Each number is 500 + 25 x the weight over its row's rms, rounded and kept within 0 to 999. Layers, rows and columns count from 0. Numbers have three digits each. The size before them is the row's rms in percent of the matrix's.

# layer 10 attention value, 128x160, rms 0.225, rows 108-127, columns 0-159
079:516497493505499477524522536538502506471509510522489501492551522499510503516515421490520522513522514548517464490506518477493479501519493516516484517506501495516528494485519481489513524473496521570478483534467486455462497463466472488497475486488517514504525504522513500468530470525500538498513476478430504475506470519413499498539529513525462490500505472525519463477518470462519509483508475501485492469514475485501490524513525550449525468516478464451517527491528530542512507492483489
108:497494499523549490488493447479529520535512510513478498461509506487538484483454527517501521498525469488494477481512512499491490491472538528534493545497494475502517480460526503491525520492541498499495562526510481548471516477508575506487511532509521491506510475491460495492505520534524480534517507507517483472500529510495495472477523472509472555507505490495493469521497498504440467510496506509486492488514515441434506526531455478510530463502423498533505530481528492468482493539522479
093:522497508560514512508467527501492505498510461528484526489498525539528493519486529492510478511487485548539480489495506464502489534510515548510472525478488446489553493483512472481505491459506550502464470517534501486540512493455503509490431488491468472487479522528535507476492485483529454469494475485471486467524469509458530471533530501516476461521522484481534482483516517498515495484502465439527495487516488474496499496516488512472524532471492474515533566521543506494492538518514502
106:471561481505492441478522520485496529518451500538560481477529512533467503507559531480496517474507487460492518481515525516490493508487501477528509512521481504522523515497483517464490493493478467500486526488491510543422508515472522492505505508468509511530545511465513510535511483520529517526503488527490512508473470548486464513511523471506541546495496467508492470497513468480469525451489517571459531504505501507490512543472509513530471487458542499490504504518494495499531488460502508
105:459509515485515477509521542505511479481507494505536444482509515521457483531489491456504510479487490484514504495516482527513485497465487461488503484530515477505531477460465498491477515521483475518519503502499467533496539503483507513500535470511500564507532470501487508474514512535471567504551422469460517502512494544500483496571499483479544509497496539505523495489508475470538536517486501506509539492489534457480506511525516463433508506474544483472503466511509502486493479477506510
117:470503486482507468486517465504505513490470523478512464457539504502508491497527500491516522537518490492492483480516516534516506466448477509507511516519493515538504501512507507507507528498478467503479555494477467525481481445504517467521546509495508497548510526489487501487508490561499547535542504493495487487474493495441492502480499496472491586510500482502496511514494512505466523488490546500441503495468518510481527534482443495557483437488448503530493462456516483527494463488488510
094:509500522484496504512482481515497454506514508479495508540439486491493481503486483495494483495468499509490547520484485481516516505542490473479505435494519515488487472511492500515499489516516500500539468461497526466573511540519492525486493503501484520438484467500491482529474512450446481514459501494548507519495504454554563495504458508505494433497495549487509519500477508520547485519524506487529496501510490520547503510530529524492486549520536506489482536508444502481507520499464499
085:517486493515534510535492530526500486487522479513448522507521517526530505513483493502508496503514511527521461484493501472485478522537516526517467523486483465480534499474522465492515510466527532534477475546534474482489536501459475502485450491510503503461497495506526488459512488506522471477516480472434510471529472499475517478545525509507478456517515500500535476489530489476518469514494428497494477479515484461498492492526502509435539510481482461469521564517538514511497528530551486
137:515463520508455520529478538472509486505512479475513487504521496446524543525504481512514499507535495520506509517515492469484504500506481518511500554515504519501473519529517496505502514496478495456503532497529496523516486501521535489546552484503508471563463497531523550485501490491515517497477553507522462504454503480475464533466531470486483496496505488505517555499493505518499530498467566492539514515504502509506503489498531537558463496534454520560527465455503522492497493523466458
092:543493524549478493496480524511522497491510476541512505511491507516495472490523518456521488506480500559524487502503517482538486524516484544472507503495498482489555458443501491438514503452496532477488481520493489480590516498508480501475452472491457518485497497504518503485471509484485497500476477479459492466483436494494516475515512510507461466505519495496532469468501493510573495481497505452553492489472497519479466487511503555487509518485510477513528535476511518507499493477482525
115:499509476485536500519523456470478520508478490494495524466528498467542518500489481527486520515539483489473476509511497525508506479470529533521490529460515512537454517530526505525496492479516504493468494482494500513471477469511518472513507567497536430521459528499514504486509511519520474534512552505549451504505536493483448502450497494502463492505498457498469519526483532520413509497507525505505501495509509506505513510489461465551484471503460525518494445511481487514508474502516480
124:493471510467474488530493535524505474467463479486461452544525513480472499503548484523506483507524537538548509502526505483487498481504461464510478522552480510412486512543455504519491489512499466503470516499509481503502509523466490493510526453500526506496481502471505511497517495501462524442499488490500505526509446484440535512534473528488502470508507495508543494504510490474499518500487497507476469479516468481517521517484549545501448514495480492503488474469507524515508557465475499
094:531485494499481520524529504519490481506513494506502505476521524511496475484468518504516504597498536531538461482515511480533501490476492548499500483484492474516544475480521485419510506497501492477482486532475455476569492481507484450462489515502526484533504481526499510472495529520471519479524473502487453469485499493485507484496509484502442503509518461474507476489490497486512513497494528460536487491509518483457511535494441514439506489479453458520514478473534498493476504476518506
114:503536500505503480488507481478508472489493489510574507458493497479501502496479495440496538491494473477530471502500497527529499458485512476492518507546516517512502479469482494495494503508498516505515508493454487495490486435504557518507492498496486547518543516458506511520525539508518557565534481451492466448497490539515426500500530501507531519498501531524537492478499488507488518526485553497508531491507523485465500505521503447520491480502505550470531469507472504501532460488493515
083:532506476537505484518498540516510499516501483543507536484502517518542508501501501479512509519496509535530476480480509461484498528508510514498486519484481448535557478463514437473511517476513532518500462532514470443502506453448487499485447497492494517486508513523516505454505503502513503508510461478433474435485466490475508481548537497487476487518520494496515473482520484483536510519488460463494497473517493484466499491538470537444527502499483474488514555510536504505488514508527501
109:466538484512550477442498469518507547473503539540524485459516494537507484486501504483490516483511479485479506492480515543499505469467512542497523485490501517562490507480496521548482522487487505552512497450473509499453460486491488518514462508501465500484532513516477473499495462548531505522508499509496511513509530532497475477514487538499535533496491510512436518528494523486500493479487484499496519491457515509533513501509437450552510470482561513475474490527501472519485468508496521
100:517509473567514498500508566510496494506534501514529518520536522538501522524490418491514524476475459536519493496502509455492492546516513491513490512490501487553511515543523459513511517482484509524512461486518519489486503477458512502518502491490504488525488524558526525470508477509523520519499485510462472454465507538458493513532516468523489504517508495501495486493499509460514557484495489468495522490529500504492498544480537560479492501517480499500563513498522522524476521467454463
112:527488465486472480511505522497516509519511514491531516488564518467532518462489446502511518551505494505493504492505506474480523505507487490540501544491501514571485524515532462492527511498500501488503513499489496478460475468491524487500514523489559468543509493550486520486506501534509516501506522539488453481444524503465469524458503479489463536500496457492481484511486480480474527504490536531478483495529496499473505559501476558505499463533422500519517494474495511508476510489493456
096:461518500486478492483479471492498556525518508516537477516523478500493512485495501512479516483501495473479511500505503503513500478498494497495541478481493515530455515525501520521485496493482472469513528483467531491426475524540503516530517494494483480543508513518475505531495479482501510520459535545534519505461525506553480525490494497502499566477476498535433493511485489520462506458496526529497510527450515565507498493466502471575501463519518542509484442505496479505497489477468525
113:505519474461506500541524525490480466491438500491482533482490507469502536511541498495497509477509524493501504498491487554449503508500506460512460545510483522475479536520464463528488472503517511542481468508499481488485475474464471494510492530499542536482495531447527505476537502517496483488534517471472480530531474507456464501538507513479541439511496489500531492506532494486486513534501447516465499485570484495498499489509523498461477513494528498453479498538469520528531495518523483
# layer 10 attention output (transposed), 128x160, rms 0.21, rows 108-127, columns 0-159
082:509534473527534536517508495518466540490517502549549535507517559501480506506531540511548517481508510430494499494490498514521487492508497469465528449476535486552512487475511470519515503493499523501527428480493528475436512516504493493488456547481518511512511504494463451530537516483541498489490458471495509517510499495532500512490528511512558527522500464517506509512510481519502499490501498500484520469479535503473489495520475442501510465496502467495463469513500494499511466484531518
110:476533533514502567448512515482508464512525504512500472503508498523520495515507494533483483492473481537504512506479511511518478522499521508504544555495493454507489517460555510509477529482521509495513530521472471530491539507533509465463485505530474520473523507501537515488491507511476531531543489540503513458514524504575508464498481499452477506499482544519480509473480497510524504505492443511525508507515469451508499467492482443503513485489511433481461516504524476536519469523512499
094:520518505513497554531491524526459532501488449550522510518485577515465516494487528547492488448486506521493488498496518536537491480468467519467538483481499487532515485508533501469507488486541556496522458501486523481506506580524507519483474504482471482452478497506519463521488530445499513493491485498460508532522508482560490515518519490501517508540470486496481465504507508519506501488483467467499508497469534542485489509521522459477467532489511462503493482494485493480493493494502519
108:486563520487473523451494494506498521496475543487542529467491482518524459524502462528492497502521543465529502499473510496524540510532521495523516439490492493501497496524514533497519498482471499523511510459513503541456528460470517482489478511511512515506444473516504513479502502476522478487516519481531544470476548530483483547462491471499473510545530476468486454486517472486481462478516460506510494467502487488496523478504464465462542482513472507537455497507510508477502533459501482
106:460532471508525478550482488526479497485506461496512504491495447516473503527511495497532498507556474447522505499473533518528546506529492493503502468529489500518535452502498519498484552485481496496496503467527490438493512497482530491440491498510466517531488505495497500531537499503474517523509472456516519490449513528530489551502462490505531470521532499501465503472536516469455532525472504505472510484476527493457499516500496478524527504516539454501465438483517505513519479470494483
114:490549556516514542443495486486524486516524526450516474497538430486541485538519506528515480480503483499479508483478516478482476532527515449467534508484512458476519506483506523472495509481441501504506526509472501541503496463508465469509475514507471506529517517545462514495509492536510469509527500540542542476488477498520539490520475516467521498512519502524495507500493472522529489471521492509535507498493539477502514475516448437501533450488451506509494490495494489500492503514497519
097:508457469497485432546517471510501492526493477481454493559481476509526531471491507460506507524480493532495487528521467519476484487479495508535460532519505557476477491510455472503482491537505494502476496510498499464523475509496501552543539499462513518529501483493516517502501456477443510492459525479483462503490465505462483479517508497546455483475494498498526502507490505473478516499480554498464484518520461524498489532455513563521485539516504542485513523502477491486517498486483505
088:519487481518532549534498530527456516481499464558517521525493566495458513506495524521506518488480485473494489506497509553534518473495486491483530487474496467571527470492519476501499514488548548493541445496498524453486515556520511483452471520516504492481505498459494484530523546489514520503489456501460509526533531494554496517497522489498529528511489483517485502509507490509504514527492474502470525490478529509494503513514510462476488508500521431481471468493511486491498468480534504
128:502490500510473526456497507486502478527515531498513501460495526480489460497494527474502468443495543510495511448482473450484465508500502519488473508527467500512475542490506457513510446491473426495483473548492499529509472509497499531539508518491444495496572486498490471488532495524505490523479532490503521496504485503515500498546503525509513502471503509506530523477506508510531486459461515513551463496494481519499469467527516528505486506473463549485547511518469542503477522546467494
095:498474460533507501534511486500487531494508460535513502510473521486492520468505531489547469453512492515463517491511503530527496481461476556438513490459503528525482469491508506453508476500508532482507450531474516476516501563501485531532476500482481507490502505528533482506475496441483481483502480499500489540520494500534505506502508531526490497528511460519479456483515511524485502484493505445509501502457523546464464505536487468497480545503511486501486463512456486472501465473460549
116:488503568493503523452518498498523465515493541482486462478563517506546484527484475496472494498493486542493494483508498460497475531492522497529506517508542473470492545475512513500508497500495484508501529505488461608497515446529492480509498494509495480485513498517492492462521517533522522523530503523478509478505488496468494468536502524460487507486455558505524505524459487504532470476514484491540494461497507485520505482482493492494489461457476532526555538500509479509485502532501478
119:527501450513521528521510475520476488464463517450491522499491520483488474497520501482506526470461538451505472481496500487493491463512482463470515463541470475477513472550455451532513487487457484507494483482489564463489462507489514486545522514489496492511490502477446477494553499499457497475473502509482525505505483506507509527524503475533505532557524447495521523506511475506523485488454546537489522473498509550508489489507528506501493514521488527465473495476474523521531523509525496
097:477520498540525513521531460477520482489498478503495469470529517462493485493488528517526487480504494508502497501519513512545440492494503530478551484451530516508526492516529541443474495495468521487529476537485504508514544532520491487520464509480461492489535522511493492509469496483456505498524489529486520506508475482576513500540499521457538484520495485532501500509464483510494521467501493484493509503428541492456455544536521471529475474486549490521484475505509475493500498493518544
111:431541508525494505481506503491501503486556473493535522487500451530519509515508510488507468494572492514528519505492512461503515540508513492470477501515525542493492499463501529481487513519487504514483492456480452493498514441537513500442479476500506508509493508510545499486570523504514538556520455476548529452478514534515489536477488520505472475492529531500456472462501502498457492509502512471530494470509516483482473491505501483524503473498514521492498485515526514517492449482478528
085:498512481529520544523496547512474541502534444556530542513505535495462509496514534538536483473517494498514501503479513522536499510505507489456519488447520498570543479502546511496495495515542545501538438494488510456470529535532492505468479505489487508475492490473514481515488530480503511501495465487482527534513516481563502509493509518499525508530511501517477483501515497521490524509506476473478497492447535506456480528532488456501498497476508461511470481508511486463483478463491514
107:491537563466500472495482523515533520529514518495516469509527476524539507503508469532506502537540456512499506518502541482469537522508499459530511517486537459494493496467488550492527543526508567494506556466515476506480506475490478507473483474520503505532470502554502506506490501506584480496514494515533483525463491498469512484501470523504522490510500494505473484512527509507497503518531475476513515483521502480527549488479429454489524475505512469548503518510513484482480514526499494
102:477536487537507539502514535524454554554487482513555557475500566504484495501520522532504492480512525446536482467468505515500515522504517487498507475471510527528521519480506455514495453498536500504502442489486488472458488522490520525533475503471461485492522472515480430528514500482529476515482505436493511509475482500509480511505509497512543490514472537494506505479510518505494513463491489502464484482474497524440485504501491482516511462456478487533505490511473510501491533488504484
110:490550493517487533427513503487508499523512536517537517450537528461506448466519514496515491486496507477519514471455492480494462532521519481504514513472528522510510561494520490534496444509507487507518462522461497542441521486507499493540471519479473535483537495482474479488485507522525481502492510516494528491505493479548491476524491529485528515506492530511527517490478470505530513463517491535472479496495469459455466492530481485518519428458490528513509521520504498495492524505533505
099:495477549464475487481506470458518500525506557485491454454509477509529504495511458484461498522508525504524518475484509463453491520515531507520467513506502514498478541480499507529514465521485472507477560521536495527490506485467469508530524485492535498506494503537516507471448491508541471479517540530563488490468504502426525475481517517484460495490512512472539496488490519517490488477536488502526477495532470498527517481494474519506499477511476534535527535506499518494489541547490460
117:514505469495527508492485529530474501445504502492522572511505512502469478531493488502526533497489484481537480508502477478541563487502480441510483439518514487495524484532477478525517529501513498509510470450501512496478501424514538491461517514536551493479461494458471510485565536539519531504476468475463523495535517501498481515490487471528525526518493495487490502533518487477490474544490525495479511453483533502489498507512525515481520481476477514474485476481538515499485477480500491
# layer 10 MLP up, 640x160, rms 0.234, rows 0-23, columns 0-159
105:552537555515489519458482542537488464531529518492501500528521506497536541544492494563500487505480507499544484495486496489500505526505497457506530503496491464516522542490514478478484496481492531500501486521502504507525479524453493482463525509521480524478522529510457514526539486517500500529495519477460552504490470501512525495538523504473470483509481551522533475476511499477555512456515504504497485517515496503485529504448487519488565494473460458513533478488473499438479492508479511
025:533535499487523537485478517499501496495489470496502523531532531486499557525512508471435477526547497501500502485542540514482518508504497508543501502516539487501521482534495507480517545452458518512555509519499470502536522493499514475501487531531526500484545496492486495518539497558500471519465511475517523492512481517494500504486515504495518506476486513558520513577482469499528490490516523536475529535489501481444475533507500533529510486491471446517517519522542501495490474536467523
104:509497483477512476517476547517580482529531480494482476498509502514520466501521481483491470506481495516494465559506497514492490472497458496477502494519472475495483499506481471500499541480514469477480525516519509506532482485526515478454508491515484483527529539485494517505501514519554512531531472454463501521520532462520509505479501526511497528521469562524518535491498506491549457530506515511541519523478543495480507457514510521473482486514525463483565507498524484433522491529472464
116:541542533551532537504495510499508523494521510491495515506485512501485496528498516498505497482473534535541501528481498561504533500499505486534536495553493478500478476477486490467502515485496532495495479510521496462548473531488494511445485546492478493446513475471465531508546523532491468509462539523504561515545499501480496534531495475492500522498447543484504495511467478485501468514514487518498503508471506537489468552507473468489512502514496486513528494436483504477546472466502495
108:491473528468516529522511519488484522490485488493474500485522508445485484514511494487482460577445531560467532539499534526530529508496484511547524498496520505521516513503513475474478489525478477515533528535488508503490491512445530504504515512512491469524514485534529545551540478490517501498498478533504508472544522509486560507476495481470503482492484523553496546537521483517522477517537516493543526518502473509512479484529495486484505494438524523492520506503491468515463498543496497
098:503511491501521508500472524487546452525523482497463500491518520505488511502492522487477513519451472504499468504592499527472475525502439487536512507514509460458513529504481515486473498503463513491511495503528494504499498519431522505469506527483468468503467492478521517564499510528461519522462512538502478532531476479495510501514511440472479517487515502518521520528470432504471481508511502522485469488455487506496490535482540531512506522486515524562496511485476496461501515512478506
102:455485537504492454523481535543474485484492489492522528491468518487476510523540491515515483530543462456511496528562513457527557526536520540517488515447513482484510522469505455499513491499512532490496488520455516521498475468500508493479500524520470474501491497547499520497471480545516503525511493495458492494513522455510546504492518494502490464485451503531475507523480438499535511480497546523479486534491508551493502522465527526493480515511470464496504491521492485529493456506523494
025:510521510503527510437486518510524497537482460474482502522523544493534531532493518495426484522505494509501518524543556522498549464490525489492537483489539493499518484490484475500502545479475509498541493528511484540529483484481506500481477511531511506502515540525505540512542502513551478512533496478511519493512489478459508483491527500469517467467482505543524506525472479506515485476528519553471507531487508499474472551479487510517502514509462503532504536510552486436504509533501531
030:496529476506521510464484521489543500512514457508491553528517516474501542549550518512461493503497479511512477540544522526502536486501478472532513495498536459501497487530465523487481507466489478515525501523507476498536512527487532507481486518550507473490527527484476525519542546531494499514498522468523509502486478492511541522493529503461535446470477511568512520548460462492525474504523501499450494525493539511488482493507506561516512527490479518517522496492518455500483490538498513
105:495496480508519505514497514494484492474509488565501499531517524530521511520504533485504477463518446477483472529506527486490507456447522470487503543523482474546540506534468525520489527495495533532527454553499510531515490469477504525487491506527503512509503497523468526501509496510532505493466519507473464512477483523480508510488495542515490476471483570541464533511513471518475489494539500546497493501497482510495441458520434468495466523490508444511518492509514476462476482482478511
105:495500501509521466504495547510503543465501457535506486507497557501510535464525493502492538533521439537518483504524482488527533467521438516510546493518481523489495504492468466483469517508487465469489518486519494479530524526501499515460490520539530465482475471446519508485493467516479543511496526510486510535523450513504492534500552509454494510496498474492486516497481458509526431524513470496516477527500522506507494524504528471500501507477529488551488531522527510473515528485519466
021:530533486508485545480490521515542468519491457475480544521499525487504513545564540502464458514496496519510496530519515518487513515523480508542505521478521508513508472510475484495503566496478517496548451501496483516520473478487514456500506533521544484496546502483485519512520533527537485543494480510518526497488480492488521524484534485465535484480474539542504524544478488546516509460514516505456515521489550479470433532494488521512509515496479491523507527511496493488497491527483543
029:563533498556513530489503543488524514494463448515455556531504537483507509514527526501468510549521506513506488519559535514496527527511493488525517527488496514515508443539482491474507551483465531507523514526486499512528470468517502489507484505520509492489482544495501501484527538543518506513514509492506515484508492468498525485490526486431508476482476534539529514540471480509525497513536509522474536542469511509475489525504498529500485484483504508545496523488533495486521490518475559
112:518515524504497530467511531499483490554531515481513481538554507538498499523457539513488478494498483527509496556507499520502491491503504499541558533451510531496546510523464531488499457483505518483492496547505529493546527519481458478459450482555472522494543514489497538508488474523480495482479479478489520511499514515495528516478505479493527502447480498529488485508478474521539523468486489548530476494491528486537497450512530480481537485449508515460499512516495487529501494470497509
103:490495496571502515484509536557502483464508525508490528464503514497463501526513508464469499470517534484482509519531537480471537510466516494500496478507549527497534509539484511507484493481462473478508464477511483526544476445519530497496492504526540481484511547522470487489476525511524538498525489527467487485472502529465476528466516525528492515517480524570507487499508467531514481491509506484462501510473500499484492451471496479471511505512511523516450476500530475513460520484465563
097:514496498525500546473468508477502506486505499500515517506489513527494543514540509507502524534487465466542491540549555485499522506523488534466471551522512445493530498461500485514540515514479521483503501565499484517488524518485496474511481501535495498452472484465492494507494491511465475512521468477472490492475507536460518502433549535488511504456501513489515509521516448492518523510496433538495486464509491531486507463536535514502528496508494466499527536496542509526499501477494534
107:561512513476485487530505543475522503499567532512474504520540512502523496517502526466500454523486504494486474484503514493491536524476490526477550513538516481484467503521505469475499531486510499535520489538492491550493499492513479516459455520505442521490516492499495494530518554508505506524466539514510501477472477497530539529526491542496516488528463491523471529497486520481520483504554524508482490539459505459422523483495541488517504499508540504530488475483496515524480462507483480
092:489510546509487497508490470472526506508520509537529502493528503489475495484472504512492493508543460521519515498540522491516537464514505527507489463491509477478493474561454528516517520554517516494502504505511469484506488498522481490473504537558483510442494513491531507465514504507471482485478460425497496502503474525496498526480514486507483545477490493504517508533509481557548529505502510479460510487482486525481442490547561508511497549527518496565490534523520515475482471499529498
104:568483484493518490509505585491536496478513478515510545550527525515475473476489533492504453483513474508509525510480513517492513484471459497515514525513466499502525484486497471499496533487466486524540503469488463503499487534502484488489451498476533488486557492509503536528489520486552482522457542498497507469540502518518535500542498461513534501415502512493512496509503516522510519534467501527496516535458515518482493456511549529501492494490488476502476500510489460479481498511466502
098:538474475497469491465461479508528503492554531478543554495508524500512579481477493487463491513489512503538499493531497529511455503493520511478548519503493498528509486533542529532506518473500496529540526480516491509489501456491499510513500488500522507536547475510480488512553515503560472483495494522526498491496471536463526499529505511494529499485478501488501529578493511528494462488486478479494520548510479483523519506466508524513462495499451507522552499545547494514499490497480497
104:517517487506497547453507483509445472492506509530520492494539524503541503503484522533455499516503510530494490494513494508532499529501513525540494539490510476519518526478513521496494546491446524543509491529492466511488489551476484493481462483505509505476502494522472491559468488511470439496477479526488496477466536488439469508536536471451497509494470488494504534526457465492492525488506470526539493492515492504504474509553505473506483440498521498487460516492500496513571514533492497
022:542521511507514550477463519522507486503504480508476524502547539499550519523515488520450491526497495496520472507514527502493531495509448493524483481507499470506499488526462474497498515478483492500534486548547467504530454480528501474492495528543523479455530515498507518487535509532510502494535496452479520493487467500468499534512501504493494482487457509510499482585459470511514476464526526512477520554507540518485483527471485533498497506498490459513517506502529491504478465504471574
029:494539516518473518467488509493532504508523478490479560527543515478506516552510520478447475540508504489504504536529543490513526522500469491522507491488502486485501451543503469518515505494460478498549505503519488514526486475493507476511471516526485521500564500493464522493559506529524509507505492517507499508482478468495520504501536485486513511468448510538538492550448448529487485493508520525466501525484559509451483547493500527514509535497481485507534509515529490472500447515504522
031:536514488496513549475460496512517481526499492493470512556530519498497531523501471501435462512515509502501507537548526505504527492524475472521538483477542498511519452505445495483488513488472510528548509501499493490548486481493502458463464496526502469500525512498480499516539529530508508530509508499508510499515522481491522506501525493479525472499438515532531485582438457503475502472534473481464524542483505509479485518490484538517483502516481507527502505522522465472511503539477488
# layer 10 MLP down (transposed), 640x160, rms 0.218, rows 0-23, columns 0-159
103:454520494500536503534518461507527518526491485504496537468505474481503500505471501471495521532537527463488454492556527499507501536488489554504513522516535497491497439513521498488495487487486526463486528542513506483471502485473542510479480504530515534511486510517533451451473512506508515528527541511484489457527552502485471488434477501515503502503479464463491515515531493514494492495532515497515527468467539433528512501505462467503473453524485500476507491494462503533517463491508485
023:516457488530508491453499530492497508453502503475542558508477523476481504495526551493497523562547462491492515504504491495483551483546523546490517515492488504508504496439457516510505486490507487482480469500471493517476468457534492461500466489502516456468503505508462509520485516488502501504494512491485472493447510547512524487514539467480508502517502562500475504500494481548527463526514504486488504480539561553475477500544526494500480466468484507497525488521485494528480518520491503
101:493550470544529505459502495456489495510474513514490494521480456509511488517492524489499520501482492455490497451515484491489514517515505458490531500446517484495488542483499477474483464512538447480507493512488466494506474510477504467505475527505495466494493503557510458491514474544540515532456471517466508514470428554518529512516523518477496515549498489494523460512494504544527489505539538519505502526490477511474529488510486536503526527499531524514463491523486455477454471510487524
118:466473499515468504516482487480533492509503512517493485533482502483451496524523501537543556451470494536488472503459491473473468516479533532501459503494524492479550522505533506493548484465523544533499441491486486491525478501494489542483487498486518461503498514511487525536508481559502475491537526572483491484500476504520534493471512528513512509508493506480471503480499474432508491452468447493491470459475529492528522487500507500496501506466528513491524502481503527490494474520516455
110:454488482483523506531500550502540468470486507484511502485541539490495465481497515492427484486506523513518463458456478483495511476499498485516502489486501529519473538489476518493503545517517521485460499528497431515515448480474484506498494555517534541452490488501493484502540480485496501505488492527495472508513539453483466515501496498475480519493534464447501495519483467518495525468477487480467475507511480484530462494508457454544510525471528474467478489506485450503488488519478500
101:446508497485507514469453473513501488522468535480520473479504522482472508474539503505438476464488477489532507495519518474491515501458531506468536512497539483534521514458481472511489492498489538499464484525496553470503473485459558483497515467456483498510477493530522505511485542518509496488513500515556529461495496491518547497479509493481488537450493519467505470488434477466491490515464487482499523511475541526493511538504468498516525505494525495487485471451499494465503505554479497
105:498507504462542515496544476518518499448455532515490510483528501520500516481535496484508490495503528485523504589522520513493472507483490515465464515511509579517493496512483519505474458487478512508524536493533468522444504490487489485494545494465519541517459492578498519475496499543546533480514508480508464528509531504503517498457525485509501487496534487487521483532465478511509487487503502499525458488473512492513477509536479505511520468456473470513491496516527537520533525496492531
026:495487528477520461511499511501500527470487514524468488533505480522479455502516498510480467472454507526465503532540455505488496539468496479475495509547500576502546525492497507514454534495493513549504469493513534502533473526484499511480524538529496454517499484483485493479520497537534489508451499491511550557502511515498500469518502462498492513532485516488522554536491529463482504484510460491463514488489551485535544516518526502495493466462512536531511484521495501531478480497528518
026:532474497505502498518509493463532466493526469471479506479501495503478515484486505487503507498486479546466580537541491505502530550456543491555475518508487511453497514497469491479560509498504517497499519495519520492482494498512494483483510518504538483502501479484518507509514456470502494518490520530465449521521524488503514471523501472492497491503483562508487504439500460504508471517492485521481558518556490511479509511561498490457513481516517528484458477526526535482480482534556513
106:511497509516525511513527465473524498503506508498510455491484517458465462476512468542506498485473523486476510499497532467520497487465499516490521519523492541489483523519487494517466531536476492506501531469513448496463487542524484462501530494517491519467541475473476495502517497482532537488515506503490496517511502465482509448509513434468497510511494532478514511490468471493441544500516489497538515486474497450503514496518522476479491461477479476537516462501481464582464522532456542
108:487505506498502517462505510490465489510482509514516481481491511492512508499472567509483491516523511496490478517496484571469464497547494496518467511497498506486519505425493510511502467468459570534503497497506510475516507495524522507465498504489492523562490531514518485489460503560501486487488491486537535492529498486477536501488526521462450533506464506504538510474516515497480445524513492515499540451499458459512475517509485436486513477521525493502496550500458481472506522530488473
021:505486477525506533517481495523452479510517495511580454502540508544500493477488536479501517500523498496512512500437468473480477464513504423504465496494485485542523518522455477514445493513519495495524482534494532500513541524510550496528530509510509502486506506507511521452478500515483508525474450487488539498468506506529496507488482521517451473481485425481501449509517496466505525506496470472536491519523489488529495475537465488481513511493514483450489472501505505483496528492487495
024:483544512478512514493516519497506453505514499494517448496516476556517483506527503540499481479535500520495534473466463509554513502490545469479480435481546483480521479490524512499510510545511517498505520515502528505462499507464537535496504531497500491519474543510534503433490539458520520510495493507536479526537482472496537493504481460486480488501493484480540529457507480511506526486497518544507481466519509499487506468455497465493513513499528536499449480457473483461539531504513514
111:535482471448543464505465468549484510509487459509505461518499465491510494487504470486544516483526471500535483432488520497500530446522463489523519485558499495476468525465497482478479515492567516548478479487526509499536527508519520503473496528514488516483519497515487502458501497488499460505449519470517531512498498511521454496525497470513489474483526515445495481512539516497462531522525499498480519519491483553488497495490501521502491499530530500520522527517466482472523506549503470
107:507523490509518561513565518478485476448523518487498510520511510498460515467468528522503489505498500544437537510448490447503474520515535510535488456471455533462532518540485508488479443516488483515513530503508528489493516523471467509508501486504508543457490482478515540510499505458515544473500518482502453477482505472526505508524491467521504495512496534490494491458512533496509544529478482494518518459503456468504521473511506503491499492503506483476509473498448488513458507533491481
102:522491477505546484467502489510484480504537512492514482488530464563516522508488505498533501510510493454533500508544447485481499491547472511507471514502470491457497489550537490486505479488491510515502480494480509508567521438477509507522485501494530560551519484483508497499479488458500530572507555458483508498480536509519535505537531520484497496506512525483544559498507485457488496472488510498510517497504495479495491480514505502534533487512496518452536539467478496507471498529525481
108:538494483520515518525536492486481448531471508515464478494464486511486485504519499473537509490493540459495529500464502484511498512478480472524503479511536463473500536539508436501540481501510504457489516484462463487461536514538461498474539484477498530509500526517507543499528497521506542497530529518491469565471518536509479497530490495491538504495519477519506472505534507514511500497486502449489464473462532525469499511476502517551504493496499502534485485499493447549491452463513531
094:496503517472516508499486468517488483508511519487543468490483500497472525485508484515475482518497499504517500502503471489473546492506528505464506514481434476510481532514539480472521506495489487516432550497480490509492482489546527506465486506478568538593478477494527446482484537491491459502525487538530534477478480487499492488512486525509490535509468493509528489497469490500474484465490492534507562479515490527530516517543512497511526521495496445460476471501530501546498483485522473
101:513464507517475498480502528521514516539495523528494519485522443473521553563481491511502519536470496515483482495511475530495514517436502506513483456529493519497479499470519543513515492445479518516534477488463472516502479503547487499453534505516513471485492478525510500496519483469511478483519526509527478500491536449495502517455477469523463512558495485563490501537454549502499507492531545501509493519525482522440542500524483491471489484495477528507517475490481509527485481501491495
102:510478472488508521480486528464501485485476506499488484466498484532538462521446491468523510491500474488510511466545537503553502542547494530551449488557534442510492496467500501506550500445536490510512519506529495484505533520528542514484511485541491505542533530495526500531530490512476515461508487472489497501540473490510510495529464498539497520520506498487489507529514537503429487538511481532484503512514479507479536486463479490544477507489498504463489512529509471493493508503531507
104:528507520480546457511518506492516513528515473510502468492489494520496474526510456507486514481491518500496494495520449485479523495445477495481526504479528493555501522538512468504479491555479495490475470500503493464495506513509567539449512472520478518497536499466465504515505532505487501496537505493502590474501496509498524478498507471489543488494463539492553465508490501494559457507496474418444512527494494513536489501495478515498509514513479521504525521510506504473485503468504509
022:480492486482476458490495505525527471479502463479498493501508506484499523434499545488450496524498503535459490520513490509504504494487509492477496449464473508511471496484452471488518555438582498466504472514507496493510493447521498488492485497504500484513465504525463542482516521519483508522466527491486469504490543489504535501485472486502480478504523483469463492512475529532482495529498498522516522504555511517497518488514511522479494524520496547480494461505561439537544503506506459
022:487483549472496478555511506513474561527545470500492523489510496500501510496515510507469474474507494475491500519549455515526508518529515516470463488546515497521547473490522518515449522459556491519499479493493475456520504546525522497484500489522488502529461489511496451500495506480477506455526519511489518520535499484530507475513488468501480507454503485511497502499499514500450435524463498558519500489537506525500532465514488506509475528504500547493494464515513474499561497463508538
027:519478520516527428551496543491500519488502501489501522485466500509500457446499476482478510439532510485506532486468479483495514491547489515444497488527495495483484493489510471492444463487466461466546511501563508523493464536487523484505482477560524434503489475493483496517514455491507499526528486517488526500520523500536501537490490469481511521492499520510481497488491503533530487497463499509547465519480522517497509497478504489466488491514507440478518511480474508527495512496484552